config.toml
n_layer = 12
d_mlp = 512
positions = "rope"
rope_fraction = 1.0
extras = ["capped logits"]
init_std_up = 0.0373
seq_len = 512
doc_mask = true
Each number is 500 + 40 x the weight over its row's rms, rounded and kept within 0 to 999. Layers, rows and columns count from 0. Numbers have three digits each. The size before them is the row's rms in percent of the matrix's.

# q: layer 3 attention query, 128x128, rms 0.185, rows 0-127, columns 64-127
# k: layer 3 attention key, 32x128, rms 0.176, rows 0-31, columns 64-127
# v: layer 3 attention value, 32x128, rms 0.12, rows 0-7, columns 64-127
# o: layer 3 attention output (transposed), 128x128, rms 0.208, rows 0-7,32-39,64-71,96-103, columns 64-127
q0 081:423447488550518538553495550488472490489480531466477481513460501456603477502419531583589481565563545536446509441523524463472477490434475462513524472489568539472489531474508504546574511566479522
q32 081:448463517462548485520510449573500556509425493560512446490497474546524489510429513455624519384481521512517489496532484486566449491504482508406478494493552498464453471504459513548536525456515466
q64 078:517535480490456477547407510508551527520497464475533531459514491463481515507486507419545463496552548581566551496550536529511464478475491512455446566533530517556467482580520509438554514478504503
q96 079:480470425491457502583527485533492520582541563510526461473536524495481491490530509475569530446467454537527558558523452468498472438454541495481492489430473464543508550517523443501497442541524391
k0 085:447542491489493532475577474445557496516542526526527474423565436564551520473521453508481510486525521457491554469455517522497540593519504461463490520565507409515510461586508496509504447471457448
q1 090:486491522524493515481460470577505460472485521510464430467463496477549543489466481507510502518492429513441547527500515606458465506457528523539480515396504550494450490497548547448550541474485511
q33 091:433538488526567521505471528534536642454455510586519476530502490494485559518457515505520436493476499563506453472488491424480540488455516512412508540472470504574484549528508470497476490516530396
q65 082:491547538568445467486457517549560484547424472503491502511484552501552484525479513457489496572465522509527470474499522503509462444500508543491460529441494525461536478503543511443547538529570467
q97 087:507552466504540497523579540534462495425549489488535440530459423487509462472447585505543498487527476464522441510492392495482502459499515458454591495477406505468444536501483455538436511514518457
k1 106:491486481553496512519467473463413549490462446474516493524519537497482453474557566512555439468453586533548501511523399441506458523478435474458479553520567445554567569444463457420563444476545494
q2 067:567440456467508480542520519453442439500551525458496499542497486550442524507508440549457508510432520472481512517504525461493570553601503524464507516488436471510526501538491476496461535476596471
q34 064:495517501495491430500480477439493470479512503456482520527557519489450459448540463491502531507525485425490513487489607505459491476535453527531467496475523496476557467564502487572535446487515548
q66 065:485485516422549535453527494476486482464533508462473505472456467535423493495567468519446536457537521448522485528534546525497584532503469523530495450454532466462491463452520513544466554455440556
q98 065:558525507481425500454529510447479473488510559502464540534532526519505492534533460514478581512480579492476471468498546473512590552513482485511459519542446458501501456500510447449479491517549545
k2 091:532630496473508443501535507485513472481507583440524558477476461518468547497528511492452530515486419477496452478460678527543482481512508530559510502550453544490459476514518490551478487488497612
q3 067:412445482478388469467475556517494457537507496525515554502516538478476441392490507503517540511480558555553501520545503543468440472506500549514468399541496435499487612452537511503535475509462543
q35 076:432484475538528552530478532498507516446598462566541565515475460500509441531485478502506484492476480464520488478479511489556509473482554473492520520500582493494481473437503528518488540546477469
q67 075:527460494494471502475497449514503532521479572540452493484513528511533521473507506473515491510520471590541482519534515471494483482512486566483449505456598434460530561478466496513539435551492507
q99 079:494458441505443550531525530490506437556538507518451515539439445459456499477493498410515433477453534552506465442521511579441412525468544466477422473509543470523516497455422442552516461500431486
k3 087:496536501553517562553472493553486502552436469501411455532506552484559480419481473474521492480521501475571484505382448555457430482470514488547508511477492453469483403453448474412493487476536532
q4 065:436483482552514501574482511528509509529489519542527475566400498511593518538451522498526546550569532604443521478545441500474467493417474465505544517528574540506512517480480515502573465531521540
q36 068:515470477585513488539542566540430489575540487586541470512478440540510476511439529477454505459517609543535554504468439486493486510488494552466493471543539519581422514431487507490541530520482466
q68 064:468474461571506518523468480487524437433537454581555540488471466551483493464413483518462457565531532594527494488519461557561468469507469545500454522552540554481555498457456484507517463518572558
q100 062:451516488506512486582584559470485500479590550550534455540516599522547480492516604469547525494529440579520565544453489469523449426510495520532479463446493547487472556460518498480507488495509493
k4 101:520422483571499553455485479529462563506434477517440465471464540483518428523495546505564456514536518533523505564582416514497496516448432504411473522559466443550542524497463480523509528504438449
q5 080:523436457484552421575503497467488464507521465476556504514451444451533538536459480505515510465490523528426542542487574498528519434537463532505453495433448448516526434565474517455582488409512427
q37 090:443461487473493484471499463429520516477537514521461530490562532498508457421468547544518485492503452528407451455503548477501462458514546462541456492414544513532501505495488486536572445494433517
q69 095:452533568546530487525470415504506484450419459478375467502511538501477506507517514437463568442532527493482556519541494503457502485456451543519467473472518546548464542486520530512455529485478521
q101 097:582485502514495466524543555526607404504510558475445532516500513492554516481538564516496530533557521492468476495507420442527531483513526465519547457551463498444475505493496536497506434483521487
k5 082:447523520514518530584420515578521548535568479469561464501494488487563475544462550469483470571546496465531466508494496471494512443508442544514475579563495503479464532519491491498521502546462492
q6 074:492511425498476464567590565505562415505513492487494475506531512509440477518471447428495591493496510457512511426469472473511531527540506414590484479478546505487526490500591486491432455457505535
q38 097:510522509539499442544546545430456454472549474498454564541494510502390492562569413504472503542508512525456507445498513472494549427383462493523556470542443519572501545462453498497533524482523434
q70 099:473490555515489572486540468518500514562428511502411458580458461524491496550486499483505454479526483519454503524568497539482537549500485525445409507500482483483557414502544463582471508543484557
q102 098:557555516503487431495582514494537532470412493506469502552513606565499512471515559569482539485475589488484463554455535524505540496427463569519493503471509435467522465480475526497510541487496513
k6 078:451502542465570522535438534492524505492539422472560445493467468484503523549484606541450508530558545573520459541499451471540511513567439504513583512418549477485493545529475457479550476437501453
q7 062:451500399570485488517473543541494457468491507447479419457457535482540483486434549506535553557526529532487526440490461500581500479411490493552460484450512569461526531505455517499579403443528519
q39 074:437505480519491549474534557520515549482504548553427420497497542484501495521534536460498536551517476549527467452508499518523508497522589596507426452507485529462542515474475524501520451469527468
q71 070:484502461549415479517463562508444418484480521525450498472523547506485455551425531438489466519494501555426561539558404508461503440477447446455540510521489547586502527432481482554504481461462508
q103 074:472497503519502451492459550533480429572521444522457500566494510482478540468459532467521442581510513555473478511535467527466394405456551503526474468447486599485464486465468516486530477500499525
k7 084:474501580492462542463533514563512527473512494534513413549462481505534479480493492526510512531540546586520476483499427530444486513505434452437521554488521451467553487473499530513504532429480419
q8 080:512520513472499577439506504503550499552457435527546540544487517457474538486471564484540509544521459523514446445530414486463432488550519490482461450564495507479556510507529484489530567497460504
q40 087:471422450449508502481430576491501537498464455486572567469533543551414468482510520537524466512508543502462503528473452457457552443546508475544452558453544454529443458492523495525503474450480470
q72 087:466511569419539475506514468494505507447514428536548486438468492522506529513505517465490519478484483490562473460489539553586478474502564479501491444554533464483408566500474523435460522509481474
q104 092:580434492493430541487517466513511514476496516516502498442629520463568517540484518468504524464470492576515477487529450566620490471462501498525519467517591419519500522529502497513484515525475497
k8 086:576464587564544522539441524454488520554478527499431477504521548430490518499519451484549509552558538545421564540544472567469535499490572519470501497521478588562562537423508461495553455571521493
q9 076:548556499488543543498556522485486457504476545429473531472458537472500505491538399448451485499402488460420496429481552466450495463516462494505543538502499505507495448482526508462484556533492548
q41 088:551502473517524454415474509481441432501426522525535504526437500424506550475528606471537511495498514489522543547490470497472487514510560467467585420558497522478512540585535429484486509440497457
q73 094:456441489455517546472544469498579557503518540465508483518426491452491528520540454519396511456468513558541468494506573452497583516554575477513444491431491502475498438585519531413476536526497514
q105 091:511537507433480484516475441519578556516456496494487437498500539479527473536456542502500452478504556496522497565554471516555534508494468502456498514442536454447543420556477475476463497411470485
k9 097:453513518488551465496477481502549415489511548463503554453545518536506511557496446489512497536450504466455556517506621537530546474574549523523502473523455490521441429450514480532514442556504547
q10 083:522598537470493504535479523596466471561509537486547555442516517577401469495521441494503586491534474464524470482461490477511540506588554553534576507563503455523430521533538529534500521573452565
q42 082:529505527464499517519433421474542496542523505595473592497499492453390518478466474528426539511505490472482458407492582516577546577464523427545487500481524449506453537469459486475472528468483478
q74 085:520535519532458509494447526506524473552535610407523564538503474571505483504522496533539492448526487414529500492503442489506551519424529509535522434453503504485472489447535508571502523560438478
q106 089:471490596496472557477511422560542508488481529563562489465494495527537479517538485474514520458468530510464541511414567486534475559467528621578540475476557472531494487461440499506482495502527524
k10 104:525487445547560483561547487537519539502472468501473445496520533422560476545518549443567462483498564519470484558525523489541554516523569470505476485563492562522525521400468521510537474523470514
q11 091:536574512500522537521590537537475442440503484539568464494451520531518542458496477499484412516442473479530481425509483461516492549520475481499557522521524543546558488499504455482458609528463506
q43 095:480446479509486474512516471475495514525488479547513466513582497496521531517471491531439509550562552510490551446510458447424523497470443487514486508424472427470536477444489559526547466497519431
q75 096:527497512458517559489504484504429484435515574502485478475493480430465447445532468527582501521407502532493467522491474531480536531537442509470497465399496528500383499491508494549437517444446442
q107 096:550495546484391530477537502532544528500536420485542430472504484501483445511539450525476470515519484514549386520403580471504548487519514513515574566455493441549450477438534535444507539539534520
k11 092:482520480550540450563485485436500562469489470481527473472496502486473488504531494505556474528405536569508507535509394518424416445472462482475514497567513502447564508503535505449587490503467499
q12 096:474590514464445501541528527484472440540510543428519513582491539474453460511496482523586548535525525552438543525520554521499474483403568624456515440527530510533517543495499552552561471453471476
q44 090:486518500522488496473447499496486470541449533541562531445457469545556480494440480412485554507503459517529507473505531517503461517574584527475516557510512572551442490549476413543493486486524544
q76 106:547537462514461386593459525520528483531578524477516557571484515557451514480508478477480498498506510468494550453492525502533518523563563512582482494553517509497497504525512443482510514500519520
q108 098:415553437455504446518516446550547462517536570524502491526509516489471515479519496523513503445476515530434547576489474517526493488509547558493483397523518513480563470569452466523493466433553506
k12 098:528517476451485497544468456571468517523476596498458544489550505505517511611544517516538517420485506484505497491463634457502554513537593494558509475519492496489474454510554458521452488603464599
q13 069:614533519469490577449482475470525500543436428522525511496554527503504557518488527497435470459478479437584474534470584480543510588566547535495473517517462510499505513464463567538449509520502454
q45 063:544505527477510460515488480428439534548530542502493533498566477466479542521471567540500478473503483446486500479478535507457468459477494486529548445523439499498543427431560564520481444535508483
q77 067:541509494417573515467443471503463537572475474486422497492538499448531514504496494478540508430468463431495454531442532520495544555474557495515511466504480479401461500494571532544476487494511483
q109 063:539545482487508449421469421482490559453483467436482520482461496517449520538512446512495522467517511375486423474433572494547579536523594538513491560518498479522523450494560554465516548509459527
k13 121:570466531467530551528469481540443476546464562482466536542515521487510514501522453496491518393490526429501522500517600452506564537487552512535510488506505496550490498472524561516440503584486590
q14 110:480549485465513492508498503446493474505525464578532554536433505560551577530400458521463529473549469492521552449466495374551484526532563540463570431565520460468505550469441471484555484479477520
q46 092:448529490455536496454453471508475507583482555519566475519499546503523578518447531463537564483537482435497534486531523479490471459533441504535530426421480473542467572491526547553483423498449556
q78 107:392461531547475535507475472462502499449490444489462496591524490455550540638572473500563500445554488489564524547473565507487495534540497494545536443471500491469446513491435556488480512529480560
q110 095:503465452507454492558470518517585513481514534485551461483440505549517494462505520555544466496545465493538618436491470509415511553441470426544487556540511522482459550482475506541504493520475478
k14 100:487452500481483474610542590510452516487489503514443513480459479468599497502456486430530515493505501493528471533471587473488463463562526479486480481541519516485450531515406563462523477545565433
q15 125:471479488497495480427468453481525438503552545467539499512433521497484474478509492508496515456500499506397530536504403534501595459474480475480516481555488559568516519532499517467542565450517542
q47 135:544487495464450421472468505528454488491454562546526482493477462572545488525484498393493492516512481540556530459500532501495475527475580556502519489477537535516574447466563456514502465529503518
q79 127:474520462485554421508482460465524477518535490551544544483454513496563521496455457446480497526493463499563491470420537516504539491457442510473511529463493511503480510548467597520505511483410554
q111 116:502489496528492556521497543490542440581492491555505468487494444492469487638531515458521495471492509543543540526469548537492436482538510513528478458567505530501460520425429457470429569494519480
k15 097:502464514435540481562502480551586532561500466505468474434553534510482467475550503497465515469554495502518434523581540466511575562449537486525490496569492466472481441551528533497445468474467538
q16 114:496518444503562472576480556552514479491528524506465490439506480533520503494494504513550496487521557432437497521549483513477517537535407470511525481513550469458511441565511465435482500495510486
q48 127:438579516496536484491444494486519596527533520525516526498487493589448514501506512480466571535497468492470513439525489502502455561568498504467490490594607517476554488536509458564497530522506555
q80 132:507544480499522495493483456442561423461456612494570549530508502534495524505401446476455502527442487506504479494529649569549547483470523524519516511512480490471515438540532535565539573470468481
q112 114:529564432494500590426564436455534496528496499505498494533469510470444464536465495517497472430484542494530515443516475535513474530534482463428547469509470468552487418562449564535490510498490563
k16 115:506535538549506555524561444546458418484480497475465546484495445494491467543554511491529485493502517455443420500479509500565538518533520558531538468478514464495482552482513562486428541496433502
q17 107:519497535547491470518526558424572509505444492511551477486597512574552482574423566445484474512431450540474583438534526497432517521469498487495486467516467499534523469544544474430514498460549413
q49 096:501477468493468544485491485538500441548512530526470523577464442505499484460399483553530591482501472481549441464461425594528413489482538523548462460472558486499492545458468499456536493475500511
q81 117:515439453515451538421494469498437515486453438482512388443574489456507426506522550581585471537505515531443504533527497498509452518480482484511495549510571500484501493533439496472451438478479514
q113 103:597497585494488528527511505485520477500530428488529477515557524484500525482440499523565450522509610501480478492501533455541398553427507440531539553551534464583534470500477520479539490497518516
k17 095:465544549438572504511490505479410501525487522423440453494423482509530501516456487496455573541460477503514482543525478486499525521554524521476461462449426472556546475467611514450473478400486534
q18 114:434499459518502543484498468421467471451472510490493477487502494461495515498541511541525553447446495423455504549456454474494487574549488439567419494544476536426489411524452494531485502492462472
q50 090:495502429511501540447446492501473443510534519488522527508530507491544483519494533480483480496494529433497559434486486462469439503541593543496418410576524479452529495452491536470470529461422490
q82 100:488547560476643520528592506506459467454517478495533482493523495516453524484525440492473582560499482432486524539484471535466493479554528449508557456545493511516463479474529531509563467474565486
q114 098:559555552523484465527502563521498504480553578438512562470497468496508543502518427568519445531435474548425486490473526524584495494540503543543460487550523525461569442455468532498441601556457486
k18 099:495540481485488495500479509588484525476498489440513451495520448477514502469562501452525526559578550596541416483525500537511473511476490506560549531461500474443505473540466474444503520610550518
q19 102:580512519465470449483543481623507520485460572512494500518478499519463506502513539474486435557567473510483574460498490514428574485468463575564521530487519532450477450531500505535516432468436479
q51 100:531520480478494467470457508392522553544456486454524528595498431502468546464516534521534535433440470523455457450517522524485488561418531460514549404523520481533508473546437491496542562479450476
q83 097:469583500553574478541557547532474520483544576514440496506467529569578488486470462413467451464498476497493533537476500524462527365522550499483511484441509572462491518465478498477553496498474522
q115 105:483513457429515445510566460485478525435492469486513516529448448494465492476507495472498509505455532394488516538497568462473585538569473490455456549538467473506507494548503525503464468427507499
k19 108:476540498531473549494475475464471484421463558454519434499510570514536501603502483457491513514466491460535499380491587480419520535504496530453452499562467481541446501504489537480531482472430450
q20 128:456498504587502513519510516506494522575536577459529542551472468478517481515464468477505598484513487449498553499464583498549420472474546483574520516454506545486459442483458507492520467512454573
q52 108:484570495472530438543453494531543506501477495548522541554504538557536474561515559445534580443514534514501548459491481456555485515513544546521487425514556440535446532498500467601484542464492485
q84 106:483492533469564469540477395436480566524452525425560550484452506576553493497502514479446518416453501498540488454490545497492495481509534495495488487526401491509576448482516473481522436497463504
q116 112:499504522544542525486338517608545499537553498490508565514540496524449542467468517526515535514533477525391523491507542566497416487494498480485543472501493476543475465491475436539492435519498535
k20 115:507422494490514546558465422546486511496463412540452475498525560550551515472533485496566518458457505455509533486526575494562555486521508462432524597476511481570512472494510539484463459568423576
q21 108:454494473461515485537414486550450485402543560570461456511565451427534496513498523568494496491503491507471483431477583519507581567468450518468487478478547507454480476489521491588463551517502471
q53 101:488493470477559502523548457487515485551453563424539361559545468448459529479535470441529494486569486535518565497486469510486501487546541440508452535490404514556492508427504531541524515476513519
q85 093:461507570517477448473471485553500456512495467462466511495459523542497511509465488599469520440536535499521517446536496522428546516512432545518484433542485491481546511446497503448428522511525499
q117 128:495438547524520419542571495476487509510496540473542566473462571513527483462574506528512462455526440499490547487533559518486505512476543509523508525444514512427505524480447528475509471497404448
k21 101:515499510427455481495512540468463449502496489500448518467481456511517517520537484543498457504495522461473490514512573396550501504453509469478555549474567528446487511494466560561501515536492543
q22 117:453526496485457529533427496502443511505486449484507465533571488596488432503554528514506474438469437463570478450543547527551478555479507522520512478558493492487523548472531492640588555555499520
q54 102:517463462455524420497515548483474447511507484544502513509560515558491538498533459424555448445492499471541528493522508519596514563494539493470533383484428548504462501461533392519530474526562508
q86 104:476504449546512441492468539463586478562492519572436556537464531474483525517448518482541558505501442419553532485474565507522479470442523526559456530567488537525418517551476517522517557494546556
q118 116:502572519463535490530521509505557499570533447576557524497520514542506589467502475451459509520432472454538521545557542434436459535458546522543550529511463477520430506543561481570460471479466489
k22 093:516504473571566514449452530559456498460491454536488475457448582454538485502490567456432463476508510522521505474511444498456472575497555578494508531494533521549536510433495500561500475607466474
q23 102:485490528471489515472481588501521455518418488451403472473483532575524538544487481539455470563421508439503475508495480537465462505548502452470499456551439496530470500488401486474521468512513545
q55 089:463522450453512470473487496489505433546407563493529439473571587544510502498514534455489491511525485472435483532513484495500499589493478487500553413531493491537486465551491461539480552451494522
q87 096:536531504472546447536498510501496510495543519483580523576435527531556566519512569467560474481559467432540453536540488518515486463503496516525524424525482491494541498442508475475561460492541535
q119 099:504528464510463503544501522501526504478551408523528455432506514519545499436502422453440548464459550496510517498504567465504502520546425476497532502484583522507507552526525456457451431462551498
k23 103:584547581517486485460531560458441437523451522504518492494507483486456410560553494613499496499476566518538502499436516435564578476519551483437440488520468520557509448521530464519467519533551453
q24 115:532515490480484464492452507558536425442444548484509538545460498520539551463542549517522456524500543424525449455534454429452509476440434523506492421483453486507470512478538538447512536486547531
q56 096:449484450478523485446439579516516468466508516489544514501550521590518504499555550519546507549464510570409504444480542470537555521422478528511432505504517490453480497398423473480478415517516539
q88 106:531499455441515488481552534417518514466530456558438467443458501495533509507540449519470526397456488485494422481468493399480474533529495498463494431541523497471518475436560506521477514524517438
q120 098:408544490513556447558406507449555484454500487514483479521490488465423397505472480455492519504590528587494511485545499476441492517508540449525506542541543561460443503517527455451526496518456505
k24 106:447492493555423473505467488474484485490461548509474489523490512398508464517513465520494476472497517501440527405463442534500559519514464514528449449472548446470490454521528498474387474527471494
q25 171:471586478513588427541495526512491425425487533474464554546541547498526561503513442537440518514480453474508482485482594472562493531525477542611514445488498514505431486474501495515535490553477580
q57 148:492511503506544439498444540499518522496456568455539556462491487520491500419523498502488484541527449503477547518524515449522443534494494433479474439545457501466506576473456458483528530581509550
q89 162:517502505501547459521423457454509554551502492480580557559499462526535517539442531458538510490543486486484505537495504587564554530492548537531431489496516485465477517526539480537574440482446504
q121 160:566553583545508626433503477483500498493517509491483527517480507462475457531370538572484453456527472498504467478452480553477515526490448534489433513498592488533488481549485478484511611472530507
k25 091:511513474472453473537513522479491449529474491532439449486495606485474493461473480471496556455475457467522462496551459450509488590530463504484503486564551511637521440460524450534522595538502564
q26 105:528527497527580449537486520496534419495547562428528538567493549562458516524495504500501441413515475503523511522520447469518569562517482517561482494477482500549487461435513488515475469461520558
q58 101:422474498494540482453496499544461475517488545517463498472494500541456499523482532408478515477478512498473528595543552439529458475490509580491513435501432489482503578498438459495556557524493581
q90 107:521474509508541456536468484444490515577485414532543469438551437509472529502441488475497466524538488503489538514460556489471473547565496508511545458508542502531486445564524544551437468478504552
q122 100:462527498495433485462550489502548478499549505455517501518516456522553512525475448490450480462484538490529538521518550539566543425485512491551521440474461536491460450487547462594492411424502592
k26 108:562471444536471527503435486484463471549443565502537523478512504502542546491509450482574486445528527451504457464456535462477597533544517439502536511523408517555499497496449476414434527540457523
q27 105:466499520464446489535457474488573515526476485476557484478467416534526538536407424460534519537476499524526500466446478566470546477535542506571441432461526508550511538459483470526513518586540491
q59 101:471490525511460594479528540464469512518511533538528493581533464475474581561505493548511541545525543546436502548473440462453533529508516554577478494602516489535527523535460532482526467552415484
q91 101:547578533514481497515495497517610508446481499480567531475481464527559535490492538507479508459497457453517482530500516528525416464527524512516491451510509482541509461448522563543493494574555582
q123 104:544490525519464417482522506553464449589512546444546522537397485579492512489416440448568510527551463470547537515518505546525442436508568437482446515566500454488541515490560521526556550505526547
k27 109:458517489546573491514396475520506443518488486493508485535553489455494499488503542467507537535510511539557569475572440493516460491442532488455456473470555545524508513477490436534566551534473476
q28 108:542481626594434479493542467457546496514491422533513408489481542528476454552557545505549496482482523536577552496465510493462432559506460562443484482542502498539419417476489510510483573530541507
q60 117:501493511515458505493495514533537446509452490481521429476468539479522460538528491556496460507447543495557480526502491488454437439534490427475523590520561411515510525510414551432495474488429467
q92 100:456479534457524574537491481529430541559528497515466461501560486531531393447413506525477512530516472567404537512551455497490528480494452541439461530513582482529475552481537448563499508489524422
q124 104:524479583512442525496536535532495515455604509471453433537463487543489488545452510540541491484565596531509476488439448500506492533450456640461560556528552491449511535490513517509558536487471476
k28 123:553583505555498451487482548468529481458475525508517503422539487455508554500401479515494442580542502499473495447464431486506476418444480506463470446522466477447469510486482479448493491422506480
q29 118:438467531490448490575469493511532562466472536497458496452504455467406440461468576540541453494511499495528495519510513509438480411506489544565549538497558508600518490515532441506439540509542488
q61 118:483435497426456526522563448502456544496547489561435497563539540535485502507515456442476506455455461505522537535481589514532478561483496559468498458474502501488494463542538499506442470484495483
q93 123:459539481481510530537521568515524440502507534474493534458479530406521517485512453471459449456404518468582521537456566473485450506526492468489519451515486539492517528531448499441530480514467530
q125 131:509448441530463534581547542503503438554488576512485514496532489453534492504466519459449500489533554492566540539558517422523516510500490501513501515468439505500482472538494456525531442530532515
k29 093:536533485490481458474493500516488472537446488490560488592525519491485480508484480427515543435514570548523459500474492412489529513531599550526497536528487458553515510459479532423471484481497577
q30 106:554519552503453491572514567454486494494554499489498478476540468469484495448467489521536482534460511534424508473489576562545525372550546576526546472536607544498526430478513494444516468512532492
q62 101:513496452555418529402455529548512502499531491518478536547575506528494523482516525490516540584440517534467482503447509556488520481504459526485519450541536544545503502453483478443540489488575536
q94 102:484474468502449570546546499468548481495487465508468573549494524520454438518494473511420483514535515441587534478452562533478536536519490516521473559510530510439477488513568525485531514476488474
q126 092:484530489524512474486544529451466585483516490556522515473539479512460533532518433518448516481493464496510500572520535504496557563474579496477526509443495481504474490473438548489429466444506442
k30 115:482525570449499487488489562524540554468526534387456511509487490574482485494449537507542443537534469580473470483534409455512487549473506501479427522462450518579567493510552490594540522415506517
q31 113:466527471480542546498526509486544582516520451475495511422478462499612545520496506503458514499498450450524508458486518509424473505499502449504550477524482495492461555560530550517470555520525570
q63 107:519486492473451504545484502474496484595441510481496487497487575564461496506609506486504480474504473451501487441514586510391544520453458535496499524556541492453479554495479475505537525519449446
q95 114:465531497539510462437442437508499557455453524473426485470471414474476538529468507566536446543542466499459443509534479612476484500458450424531513435469518488535465580406477490494529525508441541
q127 103:490505491590423545508456539498497506488488484518533515464442616457486458564394525385562535495503472481522530446446529422453477507491497480428494533521533491553488496553524459464561517459516465
k31 097:505531482507505549466582481503483414491535502447416440510464488537526468469507502508469501513538484553479486496540467470496464510455504491513577447491477567476454456547427513542526423466487483
v0 100:432460578519441505521522441537536493469549479481502503514505465440523452574517508439502532550441507507521508431464570412468486502502462506411478555459400516507473494465530570525428459515447591
o0 106:522520491466475429483565576515495526489465451574503545534593446502459505450477480495398494444548523482491406541501463508525514535479515532522510535514447575501567491481504469494532571543499531
o32 104:496527506434587502526476481501503485502468504458546535489495620492468491561481481501508551483427467467455534495544491546521496503489449437483476541533567514467464548453464528498458541487432387
o64 100:527513464549434533487478483514459476552530546524563504405446491477502526465507497482561509527542504475493581525477499507428440452480475495512506459505445467534513466522498511482514480461572565
o96 089:525440464502455547476529513500500490478465448501430445549510474545547481456555511565472468611496479530510449521450509445517603528580509538511423512489562462541506522513526504468541490491477534
v1 096:486518439471456499429496550479520516532485490529493541511478488450556596473589508494550620483497515594472520585474505456579491462481512523568564533542526501597516503523455546458532526528469540
o1 111:529481593491498416541551433556487471469555503519532526454397466551499431467536474451501511430537475473525478428532553542543485458436537462469527529545487504447516531559521444462549504466477493
o33 104:482417466555470505486465531533499607565495486519500489494574443504524563590511455479508502508490481540493577488436480487530451582568423502506521506482526444543508480484504487460374468507508527
o65 102:560517543453525504517528446455538420499506526525457459561512539506466441567480554550459460446468502490508471506570483504452544443468575492495442452444564575521479491518581508530485475503541454
o97 089:491568493522522572486462486461559437510452492426493533471504517479430524497479534511491542558508484500531466521538490524501482552486488507539449534563440472512498542436533498496505471473539551
v2 100:500489522503536499545450559466572479510439543554490495564533471470448458543466493442490556503530509547548506428563549488562524477515533551482481584482526494423533506503532577529508563519511544
o2 100:453523456570565467542495495495550561439460478524441476566492463544549546502533443507500509483507512467459478546405522468493523473499480504502553471494592478522581519528476471507538446551509454
o34 105:487497528515422458560482471446508416495499483461481519490444487474503493430479523463550479451539462445555529484486511448518512536498574487532469528498460501510479531458539519530476530458546476
o66 101:524443497465521507468453548480429511497526547486524528450549550395563500522458534542380508528459501560471525485563523568500415539490451457512556471513512430464446491460408453497483497437465473
o98 094:499467457472456533476533456561483549534556494503493488475543478589401484502619495523526466463515483502458526518503422514439496484436501491472489535545379542532493405510534525447505476550480558
v3 097:465499518483462501526552512550481499607503569516537481496551557510471509541484492565443577532480425475535475564536416428547573485499489565478575531531502516553502508434526492451446462502497492
o3 106:469487501428532499502464507501487489507491551505587449444437468538487501538514525476495465490499475496529480516511534475471538490499484454531537476494479507530582472639510406473573510512440511
o35 099:534469460539523527485496458547475500488537438516483543521518522390531562481532457437475503499471503586432586510456580548552541461573475516543536554469454490442535534454522528524474520557524512
o67 090:539477524458537473555506472478524535446501574516429478585513458556502499466446515564555519491515551464465464445530466475523464574489536492505480503447465434535491501441466534481459498529528490
o99 095:397478509570427480503497494560510479516482466478445491503467483493497465531503486520543516567519534493523440479533613504454400549517413486480456462515525561472460525471440543463525539487500491
v4 095:504540482509431504439454582489540539563509487510490436530511453531540511542528563476508541409514462502547552510481567521475574488546457497455522559510472600455497497521474484508577517515503517
o4 106:475574532502535534475604430499468486455445526464483582494476545491536534442539406477444537503497503466461430499527491522447433538497525470481464502458509505542506467525475578484526513553602494
o36 098:495480535457507485530500563507474561504498502536527519520476494489555493556500567495567474525562523496492561492494377448530566410488424511514527482476511510524515472534551510487509591488435484
o68 092:502517478516487557518496429525458457515509499441502489500556513458449502498440443470450448549502533565457465413545450509475454535487496484504493564533450492429439581453453481528518468461460472
o100 091:502464469510465497516441586493470555480520426557517408499530429545467503540526570496587530533429527493486493540514598495516544559486522538563474520542493519466546469482503474500429514562504466
v5 104:587497519444477473487424548510535495490491475568454487523471477457467402510503418464498462451461541504500544442597501437563439531497483475467538484495519513488535460484553461472507500446521520
o5 110:484511473495572446494498511478470526484470503466522494478520446545467597500482483433523518541507467514476466510501475464480546559440485500509542556466440476532540551480495473458541514563449486
o37 117:498465504418427542516489491469485479483532514548477480515517511544494481502504504528482571516495427481617489503545505554520448528455525501468467525577481491438514501541475556528533450476520474
o69 103:508523514608472512503501441582535480519442469485523479443504545455479502464512529454487491507517550491453514484436454564471538474549523543511515505436550458469445525545407431472450479555519486
o101 098:502482524455475500495581535503505531533500496524499532523419520465511463513513498531545423449462543497485500496487475459549580458572490470564474461548552542526420455468519553510438553464526492
v6 096:552506519500555497514468481539510506488573460482441505557505473500498484515468550494516494514532506520528531590402524528490449432474444471520555521590506486419541476516478509487482506482496494
o6 120:565478476428517438439464488450497512503467439459511513460526538468559461461520542539480480474477471509474463450530538419426521531551533529504471515478477456518501517576524393470495485493549441
o38 103:467568471518480448499497459559459493431486563510580482559519472440481501502486556533473466462519481487560511461533500488505457501452479514471527472568451579482470535510527575515495557431465479
o70 105:486458494514493509493518536560489549553491496499468481481520581474425534535482401485475481561498511502468475525573477480574563541524553544478517510416560487477572519472479548538519470514491492
o102 088:523514555516493587537531531459564446533483511581510525481482476505573477535531518474551587491538554483487466520418509476547500500499531444442442498508523528567482466481502464458502434491464531
v7 100:460484511509429553465538447527535537500431526508508442468485505472479568474455559508533482500500479477536505528490502513528504478554480450552468485530492486442485464563441490556568479516466533
o7 109:516530556475458554488480461547440441489581488449457578520517511478528460480455473472447514523468519530528482476500502504552411483490483498479484472527461593499447505535475559537421485408524502
o39 091:567473453494451453556460485440603478478478510518462560487472520484556545463544518474466524475427476515549548445521413526506545393485431500468480462510446464493557435428496566525487481539469486
o71 100:524483497518585495473534495529462511558479547484497472481496499554488569597540545469542521542470548484462464491482513526454475538531525538551515589470586464440510503535519477454467507522501497
o103 101:446481494485448464529466542482471492520476481533527404520557443478449489459533453547523465472560473512444515503473488437465483584520534502498490432514466478539505590513534463460507486499478480